From a checkpoint of a small transformer trained on Wikipedia: LayerNorm before each block, 8518 steps.
Each number is 128 + 24 x the weight over its row's rms, rounded and kept within 0 to 255. Layers, rows and columns count from 0. Numbers have three digits each. The size before them is the row's rms in percent of the matrix's.

# down: layer 13 MLP down (transposed), 448x128, rms 0.096, rows 356-380, columns 0-127
# up: layer 13 MLP up, 448x128, rms 0.0932, rows 357-380, columns 0-127
down356 098:162176155114171145125115104089136108124121144140139147148103148137167105115168133139152121098154160128133092098143094116066097159089175106124118129133138111122125151134120155059159137145126089084098146125141122132097179132104163097123154147108155087160153130108128126163113143109107135114124149102119168118136160108128131136161139115117110119099139155102117140113127143086118133146093
up357 099:117089104097159120182136102095145169107105116159116129118119129146104143132119143141122108120139165142138130115114119173118129140150184131163096142132113126145135128127144142114091072103112129122110134190143123094138148118127106110139150077104131120106129155142146121170090143145131144107161118120109095107148113165099168097105130133131097113155094172128140125077115104090161143070108
down357 102:154157114145109153170107109151165070138163166139131184152118158129105107085136114136162122149098107149124125133141173106146088163134138129108114134099135134148125137128119135102139143110129090120135138117111108154146096115101128125139149087165115156145093111108149065133106149130111159127082106101151127160128138148104112125150123124080190110169082106138121108148104133159117121137145
up358 102:105130126131154112126146096107120074110171134139149156121140060155119119116095149125145082116093117137133123094130125124112152137106090165123125114112145131111086121106145127146138165113107124099117148142098153112119152164156146134185102113127190126154146148116156150121104059118089142136133113134132131112123146145115117130109178150104120159107150087129108123106123167071124159114149
down358 093:174154114109109144132090133156133137094099133119144115191125159141149118129162162147122134154151137121124142106135140131100116098160189117143113117169119123136139150122090133106155082097158121105159095136144092183129102115139134109152112112135089136132103101129129140131120103146116107183133151132112116137128068141138106093180112108153128146096140154133094136151110096188104119113129
up359 087:127133137107123123152158108124103112180148121086158115152088119125163089153135088130119144126077095125120140163140148126145126092150115093129133129166105132076105121085133117119136097107149144165141142095093113121203139109115161150101144101101161119118139136116126111081165124170123144159116137188110158098127139116114134109135144129152132107113154162123114151113135116084149147149108
down359 085:117134139134140123124135165106135134082111116118120142141143124157128139094095181134146114144159161143152122102101126124113126153114159144113135114130166121126168121158152165147129158151126107068111106140086157134108117150133109073131098138134098138124128134116143130204088145060137099099137125075149132182124104127137100161130133131129148133150119094164146113114117155173115124096151
up360 103:150103127113095154121121172142127155168142144132137123105112111108103134110089103130152162125114132134102107126089124128125159120152130154092128125174125149094095181113108155089088141097144121135139154147112117125158156103112124087162115120092120100110155078123131154109132130088119109157134166121116112125107110152104128162126096159136121109172169134123149131160175138130106106090058
down360 109:128140095126149100135127102094150172143175148124080102114115183144122157104113158128090163152141164121140115088104145108127111108124139142095161126116120151181143131137097092110146089148142130150105174149103155120154100145085089130141137109146138143116104140136115128080134145125137141134120129156151120135155147133099121182095122149085155123145150158107103157111098152109149139169095
up361 091:096110138117102157133153119133139108167138134121112142128155107107120112123108116150141118072090155161096122168128091091098120184105045130105083116141141119158118154156137084128136126108143142120082179138116136172127164125128130152116145146166157135086133120149140126104110167123092127156152113141139117125092138143113127165139110141153133098164108138111174095115116111106135118128146
down361 090:106121126126109092131120094110152137103142099123127108127167085104103145157142178094162098100151138126135141139112137148080114133125097177128154116116096140126142089142123138157132159119090182126118118128114138106135142121083102100119076137173110151138108146128127139115115132160120150162126085116105145135159112111137131121140142135189107141200106173141099080102113123156129122112128
up362 101:122133138081121148170099160137124118153110093175113136143135110093143143086128089124126147111145097130144157107111126145118151155136111114124120153140149159068091140137135131154145143123111157105118144148132143123106112137153171152143123076136143137130147107095149094199116149121116117143180097167173121066131127142113121111139148152145167119091140122111131110100102155084161140136146
down362 104:177164104154169121174115143110123103084156072111141127141137151085108120140132167117181128129127151156119116109132138103106106127114108115090120122133133136114125118112159144122114158095117138088123131142121116128119141158105087161152115145141150120170156156122105111164145134163153155119120116142141150146155071153116125067117155120094106108099113127115110159145133066131161161134163
up363 101:148112086127187131154156129128151135132157094133136122106097139122132126126078131090110118095110163122139117121141116065171098105148091113130087117142113126167152135125149122137151152112117136114135125119105177109080132113143103138119137154103158143098097156139144128096131098142111128092151090126140176152146122148143163108108106153129142170154163129113107113121079101136151171081112
down363 102:136137115155153123113097140107136126116096160148092160125149115131142132129125104144153132136129157116108139080147153152131161153104133128152134114140106127159127151135144092130162123083159114140144138081129152177137154118098155120101119088158128084134156154131094109095107107151086153088153168066120081093110167101082068114120107095139135122108118108115133134108137100125116144110133
up364 098:110111101150136137141121080139090150087130104122099117118113110135127124139146104153150096161130159119126135121111127064120139177140066125114111117131133137196140145161141125096112092156126148125128121121119148144104088076141116109159130157113121178088146099115134153138158116148115101110128162077090120128131165148097160129124107103112128117156110154123102142132154164177119123099116
down364 099:158142118141124129141162149141128133108131123127144125140157142125091127142122097132143117121139124146111100155158128178130098088036167087151128125115091138118139123123125102131151132122081156146117067115116088092123134150151124105138133109101140143165182147108144124146141132145093108170158106144139143115114101153149149177109127129096105156101159105129175123163144110104123177116140
up365 100:136154108111139127135134109124164118130074119095125131104117083129147142091138111130096125117148128103131107127145133132144099114130163169161123111153102047141143142096158152124123113108174130135161144098102105177119147182154111130146118138135099082108124130135164103130092152116103098139119129107148174158117137136124145170152100106110127086138140117097139181162111159172120131120122
down365 099:124125092127195111153093114121121109111132159125116127106172130117132125157110140140145130122137150101158121126087121176115146133064106133099116132151136175074135146105134116163117131094147139132132134110141130148141137188122144136153134127135113148065130140138121133092129125080098139143161186071129105080104126117140131134143108113173138141098093155107138113103122112154159106141117
up366 102:118137072127139156133117097160135115131109128151136079167141151150123121156096159146145110085083139170131125123130127138131119140146115175155119114151116092131120116125168123116099129137166146113151129050105123112109100171135124148131158159111081101140133144159112145106099170130093115144134105133124107122132118095150130101112117105104092170100128100150193153138162127149122142107106
down366 097:068139134137081134128128146116129162145110153125173136134139120164109153117165090108130135152146131095148160107127128099137178081129120110086154128106158140133154104142118126129093122164083121143090118140145124143117121125103134121133108126151155137113144123141150130129102148135158141134136144087082107151134119135082129182161076080198147104119094092147116093118106159129134129122144
up367 109:129122129156143112102165172159144135103139151135109112111156160185093109113114134188142151105107124126138129132094131143147131139129099171117143100128078145110138129135125100072153101108139136107126174144140131116126135103130115153159110140151137217118138117117144070110173161149108141108145159100147119086127101091138087120116104111115136127134120135145175162122100129120137132128133
down367 109:159149130156112163097119093104091133147120127111134098109080123153101112148120126118126163093105135088166159120126110158146185104127098121136103088134153136117128080107129110132137152139107103119131103155110138120085139155144087143151123159104133126117137117140143099140138138112111130154128168131133138149129150127164192161146126106127089158143161113158145069155144166117172175142148
up368 098:150135144074102159127128161143108127109099096098147122108116149142147124124091142180136084123134114125119118073118141112141103149104066161110121127180121140138154132082148130158154134094110114091168158125126116149113146133131103108133134137158143151114123139108109122116162124074106127094174153141162119076112153152102130113099067127123168118102144129106132128137110152124164134112137
down368 097:117133153117157176101151145098144105117109139101166101125142104172116149135132073165118059089141123140100125113128140152122137120124143099098134125137145125168136119128164126169133117088100101077122148165106138118085105139084184111108118146169128073136134108105120114134114147129114154137071125176117129148097119124118130102129123130119132083179127156135119113127112139110126133139127
up369 097:089076090147100102117129121140102138128122143133135117124131091121172094153128099125148144135147171138118156064144164147108114126165148141102142158157119071101132157103106138118134131131149151127077128113101129097131122107101159112145162099118127113134153138110154138147115179134119097148129126150113171101205084115128148106143109139134124120087157133115151124136157153164122110136100
down369 091:128161153119149195142143129111120128118117110146132141145168148190155164094110152086117116124131118136116121089109110128153124090116076117136154127142109110151118111158113135093171117095128142125153179139127109148112096116154129143127095140153132114081110122135070126111113147097087144096116108136129110133098138106085094108159136129121173170113105143102124145123161105104141174103136
up370 099:143148161115128136101139151143108098136142105151069176147151108139120125115098137144141164136141084190109128133084128134191127121118100099163098122139167163094106124113148119127126116074120144118156176128113134162137112131122143137142130106089114108139097144113157134147121092096148137156113131186123130072134150140121141121156155137120162133121085186100140141131146131133143130123108
down370 101:170096101126087169136122146136130108130109158103132123096092083090147146084128117127152117104122169132172127102132110129114144099126127154139138143093136152134169097158147183128099159155120105133120120110125103100101124121088092118171094122103134118119182117120174131127119148160148130146150104116147106133136113119106151153150141167125133100175173118133126142127107151080127143154176
up371 091:143128197104131136187145088123109123137149134136123132136122130152135108109176121135118135104117138116117135176113051102116116139134119142165125071087131147116144121123105125104125123182149092163151155123094136126061109140127112121129120152114123108149137130118130112101155123146116137133189114134119117156134145119133153132146165137096133115065144145083120108092121148119169098140130
down371 086:065140104114169149108116159140161110088150127108133117129127135136100095153096118125096082121114140094122110132150161165116158097143129101084144107125163093151123085134125141100119108146119149134120116117146122129152151117141154144134142113104107146121135138136125165168066132115141097089091092108108117107109105131114116098175143134153118111169134102142138148154121133081093100104191
up372 093:088099142108112112139123118110096190128146152122056159159101158130154137120080129176115101079142125127130143134131124100142142150110118148124133124130141134124136130146116170140140103120180141111136100131138117082116151102135109131102151101126155138140112123133147145133134124106125152152159126074124064118148140121116134154127115127133139151092092157112121164048148158119155132083114
down372 099:151115150112139167130117163143139166133123133142163089130128133098139184160128129102137152082116123139149119123069127125141126133130104180098149130146124142134137116137104133123107176153122114139118108154154132126131127091125117179120159154108119127090135194146120146126134113123134185125111123123121149134183096116088114117138131162107127123163098132141121145094158130099106089100206
up373 101:117135130118176135142121077125117124146098127180093118161133131161102140111158103100130143134188130102140131134113173153116113160102104120119114154102098098126133079105134138147145148109134089097114128126105136138148173125104078115167068127101140151157163114167140168148128148117121151112144166138135136157130112099149104109125141140115172090106130083143108143113109128141113112114080
down373 102:126129155147130119167107138147150114117179146132109132122163179117151123128126113121107117090158130150135137110127095170152090146111102120135166120125083129124147141105132185163122165094098122124115180182149120139125157103096105139108136140163151133137121113104087123095122174123082125135125118130137125143114135107117068135152087117118148107133121077096128129117125168164118145177101
up374 101:100091112107179119100207143134145135140148123121086118143144124138107125117168104150185118130132100131089137154120119149165128148166125137117067096112111132145116095129102130116142130134149115152138108083129081106152112090146156135142081178133100116123124155099107129147149094108150117110125135109097087106128106135144169130124111132104094122086104143123161132143136130092112151153134
down374 106:111099145147140126148098112146075174144154131118087132128144139112141152119107112140160126122157128106122097108131121173094158148147135130104113154103113119198141135087085127104135170131100093110090121107107101130105183147149118094129099135141146113089134117107114096116161141117115107158143115119136090144102136165125111166164105087151148121164143097135132158137148115158147078144128
up375 099:097073156139129119113143125132107134109150095108094109159143122134133141134114146144113134164136104134094154111095104120149140132105134166111128105090167156193134108137136163112117163084115123074176123130140118103148154163111138085116097089120114153142112121098135091154150138137141110131174144126154154138131099159134097147121114130072134140148111167087131093152107158160124135097114
down375 093:118156088111121117148139163147191119138135145125134097107056122110126117097122156157112134110126116088157128132132110109150099122129113139109163110138116080131116098110150162107139178149157148132165149120134140132148169131129136105102133132103130072112140124157155150131163158130121125139120118116125120118120108111160167128170130141101144113154127154077128208117104142147124099151079
up376 103:094074080143129118128122119155180092123161100172133111125133166139148135107135116118120173171152166106109142088090130136125118142156136153127105133114109162103149105116162105117082136103137095144143135145073129138137168110107139135157129104082125150098117130128114114104146127142129158128093162134110152132159115108129088095118123133140159179141152112115151088108125166082133134143106
down376 109:138102149126165111136124102129131150135172083146100104123135107103117100099131076146125140120126089129128130091136107119120153132165130128093117118113157105144142108091115148086167167147114129129168169130089151135106133162132080118145165124184184123136108108105115126159158127102127137106128099106148130163165148113156151135173116149164146120128130142100106104171153124099085121109102
up377 097:166111131111182106118140148118143121103133153138096111121116084109122131120107143142151116168115137160093117156189119136154131147147132125138103112129116119154143141131102137128100143134107127130148125137158106137120122095107122121152092152122133117133092064108115118149138088125126067103124147114177068079151140150121155112141114077156110139117129119047117108139149102152124124155164
down377 094:164102127129073125110124109178131114098084082084118135105121156117161148145076131098107144147116113122114153111089096103113130131140118110150156112129134105115104126125128119122111135095128137133147118117110097161091134102145168155116169150128165115164170106116128149117164148147140193105120132140146183180127123140154119143127127127128148131115119155108128119129145165085146177130084
up378 108:150152094101130123138097121130105134132156133130136129140146143137157105135163132190194125133116130176081161121126107125161128099131158128157151129170125155103115133148116137141170094127179121133133151140113121081170164109151093133123111127118106099127124115106159163151093118115104138097123153177157166142149092165143136135085119116140123118079122167147141127145078130135103125131107
down378 121:117136104143171108117117180171158138097112164116126124128149098154104096127146113109097096177161111144107111127081159155129147114109162127191127140120133134173106152129138115152134107124145115080111139157103090140149176128132101139102113120150128124133135119132141145129131142149097135074097145136177134141116122192126124124190088117112143152106145119124151130109151125149121145104162
up379 098:098134103125117158170141115110109079077108082162110073141097090110115116133113148147144171116088128143113137166118158089143138129099119099145123111137154123138153097087159174063158121158186096148120150109127148151106139124130083109108114144134099131138146099110123122133113130128136135152140138118151129135111109102141152169136145148119167118114151066116133114134149123123108120143152
down379 101:141119101146144150108114138154126095147147119110092136080084100141133096147096130121122149106133105126096110085139132119147161107139123172116093142140148136122135108129136174125157111119175188126156141143106118125142095159142125148127120122128120148186089123148118138144161092094140133087034152123114126109161153120107126147113107136121142159123111178150101110126143135137138170141155
up380 102:148133109087108083141150128127128114134098106147115101084055154118090128147106107109124149170133174113163145112125139099120158154146103172131176169137092144120125096112138089121151122125138117124134120142175113115159126144116137123113128137111083181126081104151127097186124144096151128114115138166128144127143120118144093143113186173145129100134122137148152140108129141143129132130155
down380 105:128132101106127112144136165129152056167111141136106166121110142122092123135139114127137110150157138098099137134128175146122095164065116085140111138072128152159120135139091110173120114107133122111130136109140134114125154097093123134122095101118144100134180144103148116093136135149118113169120118165181142109143138131142198094131111114157109108140135102129134127161140143115138083101138